config.toml
n_layer = 8
d_model = 160
n_head = 5
n_kv_head = 1
head_dim = 32
d_mlp = 448
vocab_size = 585
activation = "swiglu"
norm = "rmsnorm"
norm_place = "pre"
norm_eps = 1e-06
positions = "rope"
rope_base = 59200.0
rope_fraction = 1.0
qk_norm = true
attn_scale = 0.177
bias = "none"
tie_embeddings = false
parallel_block = false
init = "uniform"
init_std_qkv = 0.0449
init_std_o = 0.0449
init_std_up = 0.0449
init_std_down = 0.0
optimizer = "adamw"
lr = 0.00354
beta1 = 0.95
beta2 = 0.95
weight_decay = 0.068
lr_head = 0.0118
warmup_steps = 247
schedule = "wsd"
decay_fraction = 1.0
decay_shape = "pow"
final_lr_fraction = 0.02
batch_tokens = 32768
seq_len = 512
doc_mask = false
train_tokens = 147300000
steps = 4496
dataset = "wikipedia_en"
Each number is 128 + 24 x the weight over its row's rms, rounded and kept within 0 to 255. Layers, rows and columns count from 0. Numbers have three digits each. The size before them is the row's rms in percent of the matrix's.

# layer 3 attention query, 160x160, rms 0.114, rows 0-28,32-60,64-92,96-124,128-156, columns 0-79
093:110092135125167127116115112098112160115152100147145126164111118074121106122088136124145128149146125154141111134113128109170137128182083128092147149171105103126110152116120124060109144092119131129111109165113153103122172111160119125114093114
084:126117126143139128133135185155151117152110161138142130119113129130138111114121124121159154132173127131143083142134120098138098098122119097102131163143140097144135114162110124128091091190121116166124149124081193120123104093110125115126100123
091:143093145192136115152067119124140111150119121113186136127125090139119119102129071126161163104170112137125110104125112123129155105129124087114116156149101109169096111108170128143096134114121106142117108117133172098142137125144084150139096166
092:127172113173166110132082141132135129095121164142109158075129166138151152122117126126151131123147150114123111071095094136152121094107120125138109130123118107108163148112073106128135142169154166136103112135085189129141104135121145106110111137
090:102121139134147119123139113111105143134142150106091098118115135126107156075152125095156181101130100115110143129153126184129108160166125107084134123165097144156143152094149124113165157129104141117136118197170165133133140150177108122143110091
099:129111137152125083138087135087153107149135111153168131087128108139160096148129102176163163151129173133169123116114135112189144127099107102096158160144171098132142111126091124138097115131140153164103110134100156129150133106125078139158098138
085:142129105138122145128093155128133148089147109109121099133091148130142148162118119105114129098151130156115123120130104117172131095089075100100144162148135118102150171122109127065169155142152130155132139159128143104129131166108157111092097136
096:097127120111086110119126108150157136112130126163126097139127130121130123110141168095092108105130139104124161135191135162128101122149154152135180152113119167151155175109134108126142123106134061144159099120111117117093126136125155159106146122
114:089114121112052113126161148105118139118150079115083083145092172132108125128123130136188137112088118115108126085164158136122132164089129131149139115145155132125113095112129160119151140131092138099133128137124155103073121106170125125144132068
088:146135169160157131160076120109169131152121155149163176098113137115130104116120107153155157149166138116176091105115115119164141113116120109090164166123162134158161119129122090152143143174132122126124111125098156114127124091135081146145124122
107:146131114121146178105131104147138139099116109131111115147120119102133132148173135083099112126134100129079112115105143119105074116128164175124110104126089122133145130181116162096172140121098082104167166133151162127134096136139094129121125103
106:168093123147122120138131188132179113144120099115114106125170117110135117150108143130139117116118163147131165121118145126138124105123123106143128144043117163145121200113130101094084135140132124129127171097177124138128108141118147125070152128
094:134121128116114172130122156095186129147144128113153168106116098151138109092102175174113107139127134140142121146146126110126129132107162128108115140130170104120107134138134116130162108152095143156119134100136099129135157110107116149134150088
102:145100111146163136132090139112105096139118116107132178106182150120100104126128121133129160146183140163107098117089154139132121124155109069134145107129111110120132151103114129132144063148162122146085110132099184170108158182124087085151115137
110:116107082102105143102141139099080168081156118112092125142088139137092152149156080130158133091119112092140127120155134119139124133116131137146124117186177119143133110101173174128155135116123082143127080097113143096095106111127114114156154118
115:120118139096106158068134181130108154073118111114103096187096157118104163140117117152098138128131102106108140119171127134101102148122124129120148085143116148154117137111141151115123139107140087122156113131136128101082102167111177112116116114
095:092131146146149146144113122138141163138138169110117130096136140124094143129182150123191110134128116119136114135130057183059116116122146112132137158113179112183139153125080162141151110146085148146152100127120162119130108115137132082105138156
091:150100118109117157139110168107178102140155147170145125138151121128081144139140121141121140116093124098116108101135184152097089162124150107125149133130112154163121136149106150169140113115135129115176140080125131165133145138128120145104096061
095:157118114146104141132101136098181163131099154114092132150126113143083145116141135131126141119160094090102107130174103101134093142166101173124102144171137104125135170123093156103142117111047113125143072157119156143146100138137136145132124112
097:111133085152106095111135117144168141129123160176135135142133148072102109108122112138125153149125144118149146131150131131091168114167129145146100113097142094138109095147117138143080123108133132100112118097125170150136112107122150144138144119
101:149053124118122142142132172093138132122134116112127101132122141128124137124089177110158096117130129143166119126118149169118128132119115117186074145108150098096167157119126134150086105101130143139161165114142097140131172122147145132117114154
111:122122141119146148162118145101151128148135123170139130126152129128127110114105154120130116172132127162147120143088145125149126128127135165131122115120109179103132103156136130134104085132092126124140146107160126134135155082142104130127132165
116:097153126124084132095153073121131128149102135170153109123134164130140139128150115081132126178138175120123138137134127112110095108168130193093125089076142149112117123180123091161122163109132174124161099098104109100130137152133147146087117137
104:104107074144078116121165121116104113137118128099130125121133140106150119119144105139190139130119113106144110066115123174106078138150113101143123121129140106165112116102108151155101163118158099175119112121133134106090114121150129102138161120
098:098151126169152117142083093118163173134151175125106136135133157123115142151126145090156131136161132119115133112103072163159151149163122134129131125089132103120137193151116136129151167117135145126095103152119122120151129121140152101115169173
103:160125132136126112145138170113104127129120160134135154131180155140136117159145114149146128094130142124159124179114107120171136152107090073103152170120144154147144102131166104107127120144137130119193177108129095104099140153110102127116163149
116:131066143125105163141134173094140147126160162128125113150096148105112116117127095154155174145118139084151102121159167107144120141139093129162160136137150119154122130122107124144096078114138091122139106101125095104091113096114147091148120126
105:122124117117106130112154094176111139117049135144145092136171123118141101113174147120131145129134105154175116117109102148121106116131108156104148126119163118162170119172141117128116127141108132097130110122125173068135126132146108120153129154
105:109109131119099114150130137115079125127094178120131100119152138134116113181133117115149105168065162124130133130153142113099100131136154137115136120134134138132156097139084113183106103113127143110121129115112088092104141176088159166099107091
077:159161152118171093145123159107117083102103108072139172140127089129130104089153068089166138139112141104113131098131141139086141093151138155130120116128131153127157114093140158115123161178144101163158103090117131147133125157100128155126165160
108:135160112164154112158091126119171134144102130148142120081126174118148142103108159109158114122191137151132114127089103123155146129132111100076111152134095167136122131129123095117128114151124112121106142157111157143137103147144094139104084137
096:114148116169140110157135100084111103158114110139115165132100118103101125146110121112156173147103127142117100088112127094119129115099133139087134118113135091093109150117121137174124129160140131128119095142057138182144140158178120114124166119
096:135133147141149095143092111149157114131091134152134100111133164122139143115126163096128141148160116118154100111097119110135121099143114130086146153143101160096147124143105085113146120171107145135113117145103171157142137069120083124119114153
094:114093124114118104122115105107127153094143132089119138130077135123130093096149130101161178139133119140084074098146141123134127134161173144144159132132167095160139067080120144169121168117148153119106098129121146118114134138140144133166117111
076:124140132161152103176107102139146102155116140133134131094151180114162120119099136115155154157184143146139126121084109118134146132145134122074181144123101162130109123112086138127124129161157121129117104126114136100161135109130065162072154140
087:160143170143142112173143142118132100165101114128151151098055143146121098101146133118142135161151134140106129117113151128179173097118117140107142153168126118141166121126130091110126126158144138149103112088103097169134128126104126132123132172
093:146140122129117153142075148156130158136141119125133108140135148102123122113117107148118074081117119091059131168149158148105124159121152112136135086141132137158094117148193125162166138113128110143127117122129131116064109135083158100137137147
113:050144146069106130124180153125098130111151152092093140143088130150129120111111161098124120127128075108110141101135141162122107110150150172132148099147152147176074131100146180143136158097158111124161133142156126120109134116135146139145160073
095:157132129156185104166121111090152122158132137123152124100151161122161140125105165143159161163196154149150122135105114131152151134148142094103159147132127156122156143111103089130090114157140122134116126150116106109141170101114086147126172120
096:120096108110134152120128109131129161116151120124132108157102122155125118159108127123083080127129107127099158114160108138141148131113160114136098105126111121138084118102149136136097145072165129123139117137145080110112180104153161104180123160
111:136095128109082130131146116078118105112155127110128128118150143112148130128150173178199131142106126099145137142161156116139110158158150078137125116152109084159109153074120173116117135112130158083131125143109131090101134173135168181112128119
091:175135138108151113140128105134169128173125168118150121103137123129130113115100174126123150129166122174173159141086111089139145125138134073108103149144092135154159131151132097131097081145125124148081151126183115136165161131123123111130073158
101:176113092192164082124088104130139092116100173118121145106118125150158098148153138116160125133123117160126110139101134097134107097104121127111126156102099105111136089153116081143151135182154118151091096126096107116141118163125126135108116148
089:108143091087091137112164131139109131096147120084070099168131124183106163125121133114139108110108103117150140128118141114103082151124157163149157065117133127132117104090146182138146112103120110096137128085137139120093112113116137100130127121
092:125079120105080132079152136132085160056110140087106125180144097171121142132145112124118112141125111105122128181162155147080119170126160131167113102109116163138135155149138165099120138108131108129143118122154084134108096156108154127160128088
105:147142132120098162130124125158104144084124167095122121136116142168169131116115113089150166123113115128172121137116167139088162150103136138115176103129128166163134115082084123142157123140168159101127133124065098117123140137097092106141098142
105:139160129156137139147105099066145118130144142102148125109121117132123161128104152122142162107123114100107134089133145136131144189127081140123099085133056137117129117157157130133138124145156084159090128134119112140118106133170162132106106106
091:140144171169100129139135146109119118148138197133119126113131091147161128121181100079105169133104126117105073116145123135131125125159086130121109133115115136126147134148115159179147172115143115112119140130154113139125103132130119104121154137
084:088144117120102144146117162140111108166188130104143116124170163102138138134142135118127160119127118090127144124155134096146114121137143079154099140147102159182156112108165186138102129120117101148144139144153140131135116175127092151115157126
099:154091154103138146145148145160153113137068108140134102137169124136122108109134137144116126122119110133102167124110164155156145128077116131120071093134105168160132144164085100095146133152166145141137182112147163100138112133119111114122109129
095:155116126111116115131134095130159118159132157169122133102149114133140161164140128171148132136109127112168139105158092113103093114145079130130152123149140144122131126118164084119127095151133120118140123120113147139134116111091142147145117152
135:135107137125127124153122147115128093120142119155119140094167130160113115126094147161102106132139138126159168120140170148132154143129125135127112118077099185143118152132108118125082143136187137130168143114183083114145139143091125147124133125
107:123148110160130130151124117120113120110106122150121127134112161104120090116168091080145145120106075112119105067096068141139094138101127142119145124138147143102127083111118112175176122107099115163130131139140184096120098102170116108125112128
126:095124162138135141130128162184133145095131115155107141136138111110147122120160122089088114126138142088143109132101132156130126126144153137160180134140188124177130089141103135165146156105143131082151163099127164093127119081122125106139139131
112:090142132101130102105115144102149106111109158095129151130175076156125135086103147152086099142151107115148132108147134133148114103164135155092190147138156129133137147116121122115110110125131112090166183113152122151144138132108153144143138072
105:153133113203085098124163141141110147135129111101120106136095154107106160117148106092152161118117131114137116127106111131122112189114121159180129139084057144091089123138108160109162126145151117158143095141129141166117146112124124122135145170
098:121091119117122139148120108133135147165137115120100106083144088137102099135077115147135121141144122130134111134150135103146190130122093152114078133125141147070157116132107158113126118111139133146164123130132131155118130113200121145100144084
099:105175142156095121164188091148137144125125184125113148143136123138132166110103128104094085133128095111153116141128106142088134140140132151111188123112126102123107094117103100095113134142136134176194138117127128150133146150122159112132101110
105:131138113125126116131166125119119132125120125131144129122108165061152115091132117121166158137095154198129093102091103175160116114084074101139163161116163121116089123106125154160179100118126164122136095140072159148105112125137123132161158147
099:126117127143160121152093096138180105135098164163131178108141091110156111186128144129107132113175148117097114108113130129140137098139139099113117132141062124165183151132113071126121134155091142123102116118151127123149096103114125154123084133
091:147111154145101100164123134164150073140132112154137146114136152098138154142111129095146151153128147185150127144135153127160143109128064097124113091129167124126118128146150121136132111145097133111132127161114135109151123180148121128108129159
088:116142116136113131150114096158162133140123133160138156096157123130133123169116173143105121147172129114146126088130107110131143079147113120117140114141076135101191174144117103136127113140113142142122147116174086130146131106111101092135122122
099:163111154132113097140161155108145078151126122160144098157095123146143086143137145148145203153113169164077096110161144144142120141119151146115127152148161102155089103105136130161126116110130120132147065146112149134121156119155124148115158160
091:154137139154138122141133123125177071131124116159163132087133126110127070136134138117156164142133143154137103090130138131123133079128105127142118146087124099120126121129078099165108111148108160158114075107120137163144094125133093109086110185
098:141085125176094126131127095122176095156159123145148131098122182123132133143144114121162139138123164143142117065110124116104136125134115099142099132142140068128106137139120119176150120164166124145107112102117126119133123128133103061153136164
095:104108136111093140127128141092129155134152130145138146147096127114145106106131162107128128128139126073120094117141153138153140156151169088069117123135115147132135114107163139096121123095140121093123104176130136121120132133071133178117158123
119:151137126121088117106172124079117085114194113101114093160089143142115126086145107129153121120078142115076102134164116173100119123131126105130130127097146104146117141116162120130147130098119115139123080145155119106079095155108154114144154104
093:164101146123137117168107108117167109180140123179170147113148146109155093149134163139143145146145166165131097101116122136119142107146086127108097142096122142126168140124113075117111172152121144154114124162138146127144113136164122149109133135
102:142094119118137144106175134135144156118152115137122097130118094136080151112182120095143115103074087145117142136120125154150116074151115113160115124143155125164170146144110148071187147139091138114116130123127120144127143112130165136140124130
091:127144157125153126126144126125137125135137130117137088140126149106110112102097133112085124111138094105161136145109143120133160160148112145079116091135099158154110141145154170101102118083163135104128205121144089118127136152145126139139182143
087:101104114157152134102148128136155119168167165102150152115152135165142110107093191117097109142143164152151106089114104139115145122141128098126110144136097151118125154121096081138168185118126168147104090111097109154121150128154152121160073105
099:106155099124114124136126126167168104144125121178132116096168148120112108212157114138107140149147115167112117102113137118147133062135125147115136138181122123154137123148107130157127109100067138140099150097103149122137142091156113120089133131
099:120109098117090142070165143116129138107139123103092134163142112148109135142155104098102154118126143100111128112170163128101103153135158126164132103145152139117114097114148129180126132106117110143171103089164078121099104146126146132134138125
103:117159086093098138076147139121091184093122172116119105168103138134128163139124099156096139096101108098116129167130130180118116174094143131140124118132143116130087130102160160138116119110177099107140142104126137122076108161159143103145123125
095:091139137133133150148090104183069141136098123132126108094128151140117160148163151095165132111103093150117125128078140117145122102107110116142135127166137154141132184123122163124159127137118162117130119120092113115161103141141124106124136166
084:112133115127126158163151123150163093129136144154135162142092106102090156130118150119120100099112152119118160175141108136094111114126120063134093131136134174106181138148096078081119119147098116119125103149112089171152114145123129123121063106
096:120202106137124151152128139090172109114146144133108137124102161111127155186119120147154148111119150106092139138147109152098124144131127113132115114119146105138100098110120117142132133148126131142044084116114145161096127138152118104123109089
102:141128123173164128135126116143112143127125125111132117115142089125088083084106118127098144131167127115144105160122098087126116109119136126107139096109130154152174144170086119077126119129113126115102189128135118111161131181115068143134082115
101:105127107119120159099137145170163137147143094158115081127106154119160095146126105155147146130155071113140100121118100142162117149076097082115092128127146123128161125112112107147114117118117123122112156110147133150132146125179141128101114142
096:104098138112112113125128129100072093131108145148134126143143173111136123120117136100115123161120153138127116153107142157125133184120101087136099157132149086107124103141172154117104104142163148154178144179122174150130106121121134120161176133
121:104126144145168130155115136147127176125125147126144109112094150074133157142097150164151111130103118099153144170160101136123116158154110148090135144102093107156111188162077144064132163142104139181123164105136162131146146134133140137109136128
106:128172107107126147121097096152120157094071088141155114115111139152108169100093126124141111142152117088143113119114067121178138086101126167128159169129089145114132140134105169098167121166129106109155139175135141169149140139106125151103118136
087:123177137103114102131123185100098132126095110137126140135098075119119133130140103111199148133133107132133090153073137095158127109111104142144130155124172139153095099075099138155139163123142120157115129129127149152110148145152119128123104142
104:157109116121102137127099125113162126151151113141099146127164132139132126128169153141122117126137150134124147112149196114119102136146131097161149106130145174129104114101103158152090115134105135123141082096149138090118125171103121151129151131
104:134149154123157158115118109089115137140133137153134107145187109141152111148080122157124184138165141077128113149129132134078152105129169129130119127106116145091103088123111086137115162112177111147138133166138124133129101143102121145125109098
099:129080120077152160120115129141143169103100144160152110142112089147162128155095124158148069128139129124149142159155122152160189115134108172084129144109133182125134138137139142121130133109145127157128125117133121134121138120151112130108116116
106:096141128105131123135184114101101176158100116137152136135124122108137105107102105100102122137134182140157135183125155152134140175156123150114129129145159098128115122132089133132104148083138151166125099130128113142119128100106129131163150123
081:170131114144141142137103091104121097144136122148153127117115137151120123129139148133119144124163202128100152153127127126134098116125080169144126168177108142159155121149143123105164157155153119124125090130140162156171082146124133153109160112
081:143159097147129137128102154128112129124092150161138113120175135123132135097133144099130123147143156101149108114076098156121157136177160127088116162112147160151122130142114140155121078145095113140137155133103138173149104159114106133130096135
069:154164141126131144182111144133121057110130109118122154151138113107113122120145137100106172137113203096107088151165108117193122097098094169121148119127128106143145148159109129130118158101155124120149126160109116118162118120120133173117167106
084:157197109160148132123112133182120128132113135175130099099149122119128127115139139123112141128138136120113091103096105132167139136146132133111086145141133082172145131138134113159123080133095094151102109145091159159154127137101111158087109142
075:131129098122125119157119104120126098124167116110122150145117128180136137094124155148123163109137122107135112166140184109156117092161081171123102129160081153162126160130133116130186129106147114146143089158144142136139132124108109147132154131
076:160157127154139158112095147127153117129125140147111149117143117125133120099109142123147107142166156123109128085076082115119110125149130118144139158125118115144139124136151113193088124137151127135123115115106163179162132147115118134104159162
088:119128126197133108156117098144105159166110099164156123089105142109170140132150143093127143145139141131123103118100113097144132132165124118118102146149132108137135148122141109130171141178159152113118134112097150143147130148112099114122134142
091:090100122112134105153108128097111116140095105131143153121138187125162169166105163133151101126119140137141122132127174150106156124152111090088128121143101136116113163053118136078068102141100111139138145129173126136129127089151124156152142126
119:120146096128102139120149161133133128130126086099107119141130150176090146101161139145099146090123104102102147144149158162118087114170142150153083082133127168157075123105150136110152116102095116131165103119113159185092137159119117113145170121
088:151159117169121122133102111094145140156111140121167135113141163106101143114101151136181143140141166163119102123099097133144124103153106129103157148139126138129137174116148080153125085143112109124067116149146160184144102122151129128115107142
098:125135109112135173090123166143091134131142124118116122156131105125073144120156120087087128090144116131096161111159164168137133144164112160163107135134095100150119135125116164106176157095073121043110158105123145140117119111079125138118114129
094:130139127084101120158166123108101116130133128121128130143114115156172163108140114160116108174120132129104136157135131102127120116151154141106145113114125144137099135116135105084158163143135132120162152134170104118107160113101177116130123089
112:120127190138128082118109109151141132138155112129150169103165102106147115078079154114161112162132113147151131121089090154143153134133100128107107133092110108110132146135093101132115136126103174112118140197119126161162161111140138107134107131
099:138141114130140142159111123124099167140119179164116137130164158150109098115127125095173151137119159120142124107115110132132138109126104124107127154130174092146132099149152099176127119169144124133080111121074138126123141096150083126111151130
125:139153086125112175102132158136099134117119134114070090170121123147082148140157127113112135109135121102104148133162147177116096144153129160152107104149149110149128092127158151127142120089099084111148124134124152139102106170088158162116142129
100:109129108097110168098137148117105167102137091127123096163117158158133141176113136149096132096158111091096154177159148143113119141142174138160135101141123135142139110124174140094124152112136088114168114111134094119105120153085163140127143102
108:131169130111114136120165118123100143148164111131158107151094127166108132134110152084116118092120152095121151147153121164126119136122107118143123114135159110145143111114142119080123105118096119145145089125135143141112151109126147101195079160
101:128130142115127090153161128093123135121146115119131133127144126128125131121090127107120128128103115100183097097099141105134158148136080076106130123151124157103173131121119107093155135133142160122144133123132135127131122124131145145163138110
100:137160112129159132116153122104089138093103128143116176134163115199115134128153141135133141103135125118112112148187123124110093143112110118149052128150128122146144145115140149105101143122107058127162100121089169177118134169104133141155105116
106:106126098159153168093136115142144130143132110111131140163095098143111136117131154139151094117108153128123139156157102163116107141129116183165113107113148113128143098149128139102140142110102107128145092163160125148129111175151116143135098107
092:120080084098141146146162115109127158129099111098124142151113143124173115113086103131122115145162117144156118107153119124122127149091080093132135090127165129117113161091152141127149165173151141148139102130125154109142134088166127057132120141
095:130167162132123100156131134119139105171107141108154120102139142142114066080114087174109123167123131121138125121129132146129145135131101143100137110100124150127114122135131151098128127119097180130121156151140161112151134092138135134133152152
142:121123101138100165148154148099142127130153124110108138163095146126096147130184078128154163157134131076158140112149151149087109165153130123141142140117168100122098113099130133132106121120150083172120105114128088153106128121069140119157151117
100:134173099151124132120122135077113090110079179124150112137153140083100132139122119131139132082163140159137135080122106124147094120086134096144114114124160117104121145082133141145130141146112084150131098132122150141128122096170096138108108144
097:105105084145163148129123092153121159112158132153147153128156101147142149135146138125117114125138144101077144142129118110124130118110177126120105118114151066125181137117162097128117169127125092157131119118132155130113122103172103083141152123
106:113088171106137100198132135092144148142156108129155126109145114110119127132179117145169127144143115116147130115132130111120148129116150111103141135120156151106097126116135137154112107149126168164130151088118149094100139144163106090154145127
104:156167116132174135106156124109095138156111121131160119135122138149120127106081180120104176135148132126153103147112111096115132155117107103104076091117119109107136136146174098143119118144106120150113106167131146156122120132153142090172103107
117:131131157113183122145124166124196141111120164146132107105164129116142097148104132108108109124135108124184132165105127142137123077077125126133185123130157163130138153147136142067112131148151135129119141115175092108157125124140106121129095129
118:128107105115113088130142127116089131164102119138148114108143132151133110137135139095120188152131135140187058123119111105107112165117148090113136121130128145113102128106135119179142120144169126165111124092102145095134121145155165121139190118
081:145110092123154110174104086116136085150117142131125154137134110077107152092141113116127156113134180141100110155143085165184136061146115121106147107113116109102131178177088137118122115155113148133146162133123110141113111130132108143148148126
077:109152116129135130124114103125128145159175152163116126139084135130124123172158155108146132093157115163132101123107125151141137147114175120117109152095148110137168109139098115103101163153105174121109136126137161132123121144129105113056078148
075:158145135105152126140100110143133102179123177097123118133168075114127108130105090089164100130098141128094130088094106180151149116125129153106143085148165087097155150147117123135124110132139126139149148098124145152106083111152125096189095124
079:155136131146136129140111125115154106150146097147119128123090130105141145180146132125112152103172152171112092124113119139152147086121137126129135166121122066116163100135124122114114160165103165145133161099128143148141096122100111153100139176
081:156145118098150115141091108115131113128159101115125130135109150141138097098157095086175156152099177100131150093098109125153178075173114113132140119133117142120130176146144105123108131091154140139171116153114112129098149099145115122142166157
077:133126138150147119125132136143146102168130169175130117125090142112117160143133124102157124107128142197090108145109109144136131096106133106141116135126130109094181110155082124125133149178119155128129127095126124136164110119116086132063074160
093:125114153136139140156085130163139118165167129133121127124117157155127145117158096121148178143169111131106127114134116131163122072139125140126131147129137111126155136134117110133108146163110179121141142119112155137123132111153071149107134140
085:116114088111132105151109152125115158097094107154148124150108151140109079133160142148181128129129119117157163104131155143122161124129125102096120165128132136169102094111138133136140126135149096100113099157115132095106134169089139163124128141
092:100198135130089124153132110105143108122152130096138190166101138158113077119136117113113092124097108138125100141139134155133134114165112140116130114149166113136094103066163117155138111102116160157156129169128102126096136110141157112150179132
085:143124163135153122175127110127164087163127138144125148107107131109107127107172130135135149126116139170087128136103115142175141094101137095102114127117135139101174129156086097128109122163113160147104162145091114144147131108140084141113108192
081:134120133135141085121123115083137138110129104116163112090158141109185114145094123127100107127161115106163135105154140086122146141129123121081153162131127153166083119088127119135145109115149161106109095106111171097112154152142135100129156107
096:159081132155104107134154117101142131118114142146169133124154124149155121112119118129129093153094133138176117154112088130134177129126122142131137156110133138109118138114125089149122107150163123160113143132137077132142148134161117152178107153
110:171114157136119090123096126085175113151126111133125190100153128119152159082104174150106097128161109154156173120084115126123119138105137097092142127091122128097158108149094134142122114133105184125120165132134156167172158096147139137108116134
102:150137146150138148145103133127072142141073153122126142125125118142119155114137160098158152153155161197117143094129160130121115141118119101118130157114147142137131072147106127122135148169170099131129127103111132143136133151152086132113111135
102:122129133144114156099180131136095133094133134094056106183096132144146158163111129137128138092119118123088127116151126161137095150119131143188139114131137122117121094109144153129152145101111102103151143130116111119099105129099168137114118112
097:091143119135146143087145140118096148077094137124088109144116126131108132138141112170128170115140105071122116144181154138127096141144174102164134091147139128167098115120138146121141162125131102150148097127134134087122081179128151113142153117
101:160146135101171154149132106124131130146158095141113101153121174145137142121167100147084209087117103094104110138097100144154156108105096145136109167106112113101133132158112134101097142142089125109138142158152127082117118132145127123109127137
103:092133145131136106115101129105100168138154160128138111117143115104137130146110115134128102115118103111175125147104093081083132160119133141094129109078101129110128140134116131104147141100136122117165146088140180108127153155167133096188134132
111:100143138155134153112098129156136096115119159131093152161103149116123179143163127128142153123114121133139146109151099125124098104145171101112123083145133102141138132147142148124155152140141107126135088090122150137105073140133135119108129125
107:095138113118089094125104133159138132112156117139123091110143141111136134154154129105171084130130117125152146132085094138118094087142131110138083115121176130161119145121139114145137129163195122130102161116144098123157142147095152124134137138
109:172112145081132092153143143090110137143119068105166142124146125124173075088116149152106134184156128134163085145118126128141175135117109153113117136132109146102093147131135133126097113124138129151122117147115107125112138152105122137127112148
094:105086154113133117157118123127118149147119144157119113104129094155145139084083132181115069139128153155151167157110126075109155142138101137097148108107111125116146129144159109104132161091138146155155153145128104108140126104161110167163127087
128:146132111103125138129128125085095100125159111118121120154125129147109137118186131137170133100101136115087107134151127166083127136125169153151111129129155092157131090108130103150101127120159118128145081110144130148096126144127169126124084113
100:121152124136128164135111125138112135134152084166131078140127161108110119158182076127154161127153128136066161144100116121109116113104097123135167169159140088153102107149156121154178131132140128114103082165104142118106106147132115107103149117
100:143131080151123120112156100140182108132136095145147090146123123104154118152127118106105129121121128113130086110093179139176091136153099122123082134159105102104124141146157140116130119114133108108101161120134127112148103097100134103077122156
108:116099119073091124157117111135104140122183132123109129161123109120093132134148123112147121088082100150081130143128117194139136101121126157137146094177136147159168131122129144107152136119106138134113133138155127149085114114142126114111109137
131:123108144108105137129141137134115092129136138099083133186091145149115162148158118171117137107141103151128154160141167169111112147140154169150111090133122120126158103144102135119114154092098155113163153141138108133106128114095139186138119108
091:138168121163143137153141130113073125105126146129114152137176106142134128184137142127119146194084159134129145148068109112085158116124128095125095157102124119155109149143135133109124117123102100129138111124138189147131115107117180091081129143
149:135131126098133146133117151117093101133185108103099127185122158116095157130182127158103156094100122132089138144147170189134102135128113167156130119093114133110111107104110146121100114098094123106145133147168094121096133136122135111100106111
# layer 3 attention key, 32x160, rms 0.102, rows 0-27, columns 0-79
115:119114124090140165108134105119097145117125125121100079171115142150074122165161146088152133110126117100117125144171164129073141150117141149172128132146130127148128108127167138133165133126121072120128157106143083094084135105119133106140139110
099:171133148120140104129112073122163126166148146139158098065132122106150136105090134151129128121163181146153129152120120131138141107131123137116114143120149123125156152147140114096149147170135165136149132134131106104179119109122130150102149195
100:121121161102116104125153117140142141086115127114137144133088173104131116144096154143122111131131132111106108158154124186104134154116156145096144125156116121132103067100157143088123132124154112172095141109088086087106118118122150133145097140
103:140106175155155102116099129124133149170126149150169163098150125092173088071088111141120129149130153148136146149107127107155163100100131091092112165090139113143130127163115142127111121147120166122146145136131112122176131134152103125124126135
097:137144105142113148117135085115102171084123142137108078093146157082127171147152112109132104112091113118121141140142065121125147138108135146147120110092118148093133137103160110121148123143151119134140155103151108151149068145126162139116121195
104:149125146170153116158076113154146120139115139128162141100185134134145107089096117135114101135144166160161104139093117110138138118110103113091105099096112122112169154138101116100119119191116174099142136157141134137184125116134132161085118124
101:179149142150168141096109099127157133121106123128134122113175123136156135124129107162099107092128168120168151133086085115125123062126123107142149130123156134109157190160096109103100114172128151094161113130164134131158121132111120138078135146
089:133144109143119153134113086167104132114147139148096073104101129117132126146151112115115141130113132083142166099150085143118113148151138133147119120123129111140121124102074158134162141131125119109132140158127159116087168120131148142106125144
073:163103141145143105157081075129161092135120147117158076092151148156156116092118127139146133154117133142136126142076111094198158127145156127114122139125100164091136125099091095129104144132147146168117132103138134124135121143147151086120148175
109:106151167143169080160087100135121119136112120153174170083140128104140113091092145124102090175149148157119104122084111139138176112135118126093124103094126125131135157166092138113130146147153149137134127153149142151196149120121105155132141116
112:149154091138094154077125124138135132086124139104124138158114123122088160122144115192127151125136143117114120123135113112096066123122143130133167106147142104112089120144144142157090103173117105143137095133099141154094108162095168113089129156
087:143107118119158130176127094137145104128169113152138095134160109089170106126137097128088152152173114089158138127085087106181114154111118098134140149132127096119106146154095104131107114113147117106124100120139114117130152125147123096163199095
107:134145153124156092197092117134112118150107101151163159105124117118140102103119128132145134139139173197115099115093106132158159114145098141078162137081095163122146167170095107086111112141135149157119120151152129123142143096130101148099124129
080:086153099130170187102131169130121153089100172097103094145129140120063143143123153097098123094135093129074156165147110139127181168153133129116118107162145171138128112151169139128121097135135096134133153119119136144107114126106134154134143126
184:133112071106114173076160131137121123096125137118075103197106106154106151129176095125114129094101114107102158135133161155123072136120144149179130117154135135149120119128141180133152131122112102106152117111120126111095082134117174124148125121
113:136125084117119175114124135077115156096160126110082124174129113148112164147156094118142156097113080099137137117167136119142084126136142132166114152159149102121138120109150145128157147108127115118163119115123152131113122129126170151125155129
099:122093123183086123115161137157086143115148120102121104119151115123146134091166105106139138119123119145123119126121154114165116119159130110105127113106169098111101153113165121155132156117122174101144109114155119138101145102104136155136156111
093:128132099132128087114113141140074153101146160062182116154091104103173092110131109102106105116091103114149128124146079153132113124129130140123116146139137096120106125056094125123100125092147141144085127130118146084118112168145147127127155141
108:153103108090120136129125127134112109084112107107138132133107114144142153085098128065121108119078101128114151136118133151153127096135142122111121138165152127091176104138085132154133114135153126171150121097149149102132079178097147122082119130
096:146126129105095137139100155097137140118108143182139107124132129119170145129123118154125162161115134156157139144079165120176136151149146135120086140138104165111148162121134112137136105123159131137111149165102123144096098131104132113141120103
100:121148155113103137126110158165110089125169173158119126151090150127156126162153120180141130157130123146092139210150119090115148119142121168103115161075116133160122141164133098138080154108122123157160140144153144101159170124100115124121129125
087:093122140103124140104139160134142126129119113125156095142122126135122080110108159123138109135116087126087153139115154169073185137123114166145131149134143123161114127101167129102167180137152115095088131127154084080094144123138133150111155139
082:113088145110137122118151098087093144108163110110102099149135125137161108086135115136127127153125107154137083171102113145158146105127103094164110143114104067108106135107161116126143129118147112142116084137099123142159137124151178145078120182
085:126101136145130149131143129136166121164155125117148099097077171124130116156140128120121172128082152149132093140144135075135142089150152130087170113137129113091143140133120130100104120126113143139114133103093118144154127150133140175109095155
086:117135142132147077123155149131132079160117129103133108105138146096120155152133126128141100163155134172172112113153139126101080127132112099131088103141128133145128157154132109141103080129101129124144133103162112177142171168115117173127109088
092:095121160119084133103142146127130164126130149130113165119114133100111131103134158122109163131117093095103147103131161166066109140126143179142085141145133118146130116113156130090162117119115151168097100143131138156117087134149145163192122131
093:094092140094094121125139129131129087129147136138134112154156131118099111148118138085108098126137129159111144159110136141130137147192123107115094150160104126177132164117127133106162185093100118144123170099104105160117107139113159116098136132
093:101117161155075116158104117087131108125109083101148142141109161082161153108130161116145101118120107103103092138113097139124136147098122098112075163115116126145081106087140112170147104128116147120118128106157088098120119121112131168109080155